Part of a small language model's weights.
Size: 12 layers, width 160, 2 heads of 64, vocabulary 2213, 2.68M parameters.
Each number is 128 + 32 x the weight over its row's rms, rounded and kept within 0 to 255. Layers, rows and columns count from 0. Numbers have three digits each. The size before them is the row's rms in percent of the matrix's.

# layer 5 attention value, 128x160, rms 0.0741, rows 0-8, columns 0-159
100:090128112150092103107139115126107128114153122102103137068124137146161194124120177165094115096110135103138159148072122106122121119150125138111186076095126118154117127147142145112187130062192134130175150092153139120098149142114136086169085080155117145128153113133244137171154110096208123117140144109087161132138091192162099159090118114195085138060142168166092102153149132176142142180169136105130081176121108123114093051127168115044128126165116120165047129111105111125147109151127112
099:153109093160142169092149162086125122092083148137146097137077107108173116147142086165128130161114101166091097129124097118098167117118126107180122130133113089105157129100151117156109145082151134156074182124122124143109133162151111081123143132079104135120120118192088153175179179150069133151092116091111147080121143116204076102123100114142119193157108091101153147138069183111213102079148087112198103138083128146133152150096082187157109157177112109149181110165173162178069107072161154
097:078116110088110165175107134113109124130108140115157155190145118045111223129141194149141160111177136135119163152127134122155112139162127126137158078118162105163095159097080123124107144195078119159157104142120163136132090107128147113099076111111138047112159146137167141084098112125140087108110187077137151118137164114116078095140140138105127156165149092059055146049122199194120117151085133125109177169141079121123084115088131131103146162142143088134168127157129136174142091120113200
106:169112106102073079133070163158131165055123213136162130146142093158101192172083086114165143078147109160123135092095106114099126120135177129139137144160145166140131139130140142156083150076172099122130129111141128037155115097064092109102058195121128167185095135106124070191194167109171114134066123177166161152117114127166092177096115145101088134146108149155126117136101108100136097140152184091156117118116078153156145146110152129080155143102126101157156114118078147102106116112153157
099:120107139121079090133147123109082101140139044131104083118135136108171157145124136115117145122124100146144178137135159090193167098119100144190085157125100169206146126109179101146118094118154079104135163120108176144132065173109082160111171126077078118181080124117128152131123122135124149117128125156141157037105095161124082144108108148143141096119136145113132164109142093110158085123131140136116122100129111103143124109228171186196105222170155148109131126070092119208142131165098084
101:151193126138131112131093108127129162178147111168142166094126187117138141116093153119133156106099144189096166128086187092113129159150171160130129115122158060147089122069119146101144123144120115108166137157087101070152140149124119158101095086138097134121148123147150100135143120125158140156091137046068160113099116173107016154116155152162073163165114122143168118123128099145170124114159122139117120139065150147114212077058166149110192095095155115067154130072105131117148203094142099
096:123090147145159134133123149080154151166142147143137095141165074095122165092060128183183132118139196174105081065180107140149139114124155183102140132151094165166146156134129144118149146144162180133090084179158102088126142107125195148078137119082065094091055105165126133103060128167075134123095100117192129152112108106169168117135125141085091160098115143161137096130040163175158108129106115126108130131068105106137104115157208122117092143130083157158133125104161153113151084116175117
097:143177088106167137120152121183130082104129097137179161172135159106126137105102106151129122135165157139114164090102123118080117114151149146069131160165105121089118125134113111111125188143147145153140149147130085170118085188100101142119110166125175179050130145122085048063162170169154101070132175128180103132093097114224130110122143118109150107142135164102105150112076100108086114128121088129106152105097108110114161151168184083104167151180129176114137012063150123099145153133128113
098:057069077144167170108088083137133132175111198172130113147131153184089094114158125071065103169121119168164111204112190126080146124131131212085128150158165190130133130144088087141126099092117084046118132131182157147068104145100134139157159135089132133119150165092107128135090093162077120123174123138101155145120111099110122122095145106102179125122175115080093133086166104110102152120099118127180144106153119131148178107102116156154116182134120151131118072196123141145125178153095130
# layer 5 attention output (transposed), 128x160, rms 0.0772, rows 0-7, columns 0-159
095:131155168104149155143119139109151137135158135134136100178116097101103113147198106161132136138091126161126120084162120118168169128082086106193174188150059093119137190156149103114070168184112113151124122093140112066120120074119146161136153152080124126145078094126023093117113103116137140105175094178122117076128171105085175144080138126113177114126105143091166124132103145147176138073172084174094116126144120142104180167134074162140097142104122077132161162130108110135064192124114188
095:132100108096110144137127098120104123172115143132125156144110122122109161089090134095111092103118135092126112112077128120129118111168152167076126118128142198114108044155131148167097126129121116130146066128156168126130101128142107161075158092197167140145126156094191149124107120118151158064167168164092149171085113149120159195104117090061202119137109132165094166171150105122068117195145162178148159115169105144110088135142199129103149032186146098096107095141125072137157130157161067
093:143149158142142117139135066111140098095128132124063100074132077205169133145203112054115178144129110107160121153104107183059151145138119112118119143168106103075133137184130135140181093056168131134115151168090126091097109156234126122141160125105120174190117109142084094143154115138133180125165140082112042089113146122090089185136106104131158141095073070126176114154162087106120161129108121164127121135154128090103142117168127120168139128078155144165127151102116101125106162134161160
097:104185109098159137141226192135132156138121101190050104130082109093151117122146182103129071126097104065124094154099109110187153177160119134116114119139131086028146132170075148114135107129125092162132143158097139102107129123099126113187132145156117114092152115138163130122106101103169184126209155146137119074125140168108139089147059092121164092077100134120092192140144151131137125185125140115146168133134132162118139111131112133197093115124174067065128082167155099100135153130129120
097:100137129104163164194155139142135161116101142126147116119139116123091222154116082158133056121163124102120170157149082169099117150152133111116093114136080105136107164135095126130126105116112197152141106130139153094118178121131145122151112128190171141125183097099100077098077141123152110150130122129095111177141096146087201102094187134112075159167158197094066162105127131050113176144177041104107127178110173138093154139108111106094125094111129160128077147173188075107137131097103096
097:155104094162100178128132131081133064165158123096100143106095112144052132074148164166104099122146127096127127142100168152141070177118099155150070139115143144125126125205119178109139100140166124133095108095099136162135104080115088089127133223150095161089127164153108110167128124171138106107128134181150090125118147107136251140089083150070111113110159139123170124137154216075139109146120099162109109133148192169135127122150055136117059132101186107160124125139131117101111120141125149
089:098094115175154141115108172152171132121146083133122130170084212126131075127138120076088164142151160167129169189114071078117139142071101086115154127069135087081086088128090086095023103127089133161122118108122183122126113165116164122152106100157185091160174162142148159107093167120142145124167159075141069122098143144127107136134129098163156121139108123177107192133112108164099085167121153104200126125160111148170158150159072179111186116122110131111089097113108114152125174146138098
101:116111130103106122181104147133093138094103134149122110136132135134082147182066130095150110151109141128143099159118123122169073127169080117191143086119135158139098150158148182106115055098123116150054151174101110135090155130093102154147074124076173085201137128121133229216152126099114136147196103121078155128142159110074129096140104153168074090109110103178105115155146123129156177167108179121150172161140153120194128082137080118108054150132117104133107150152105124129160107095157092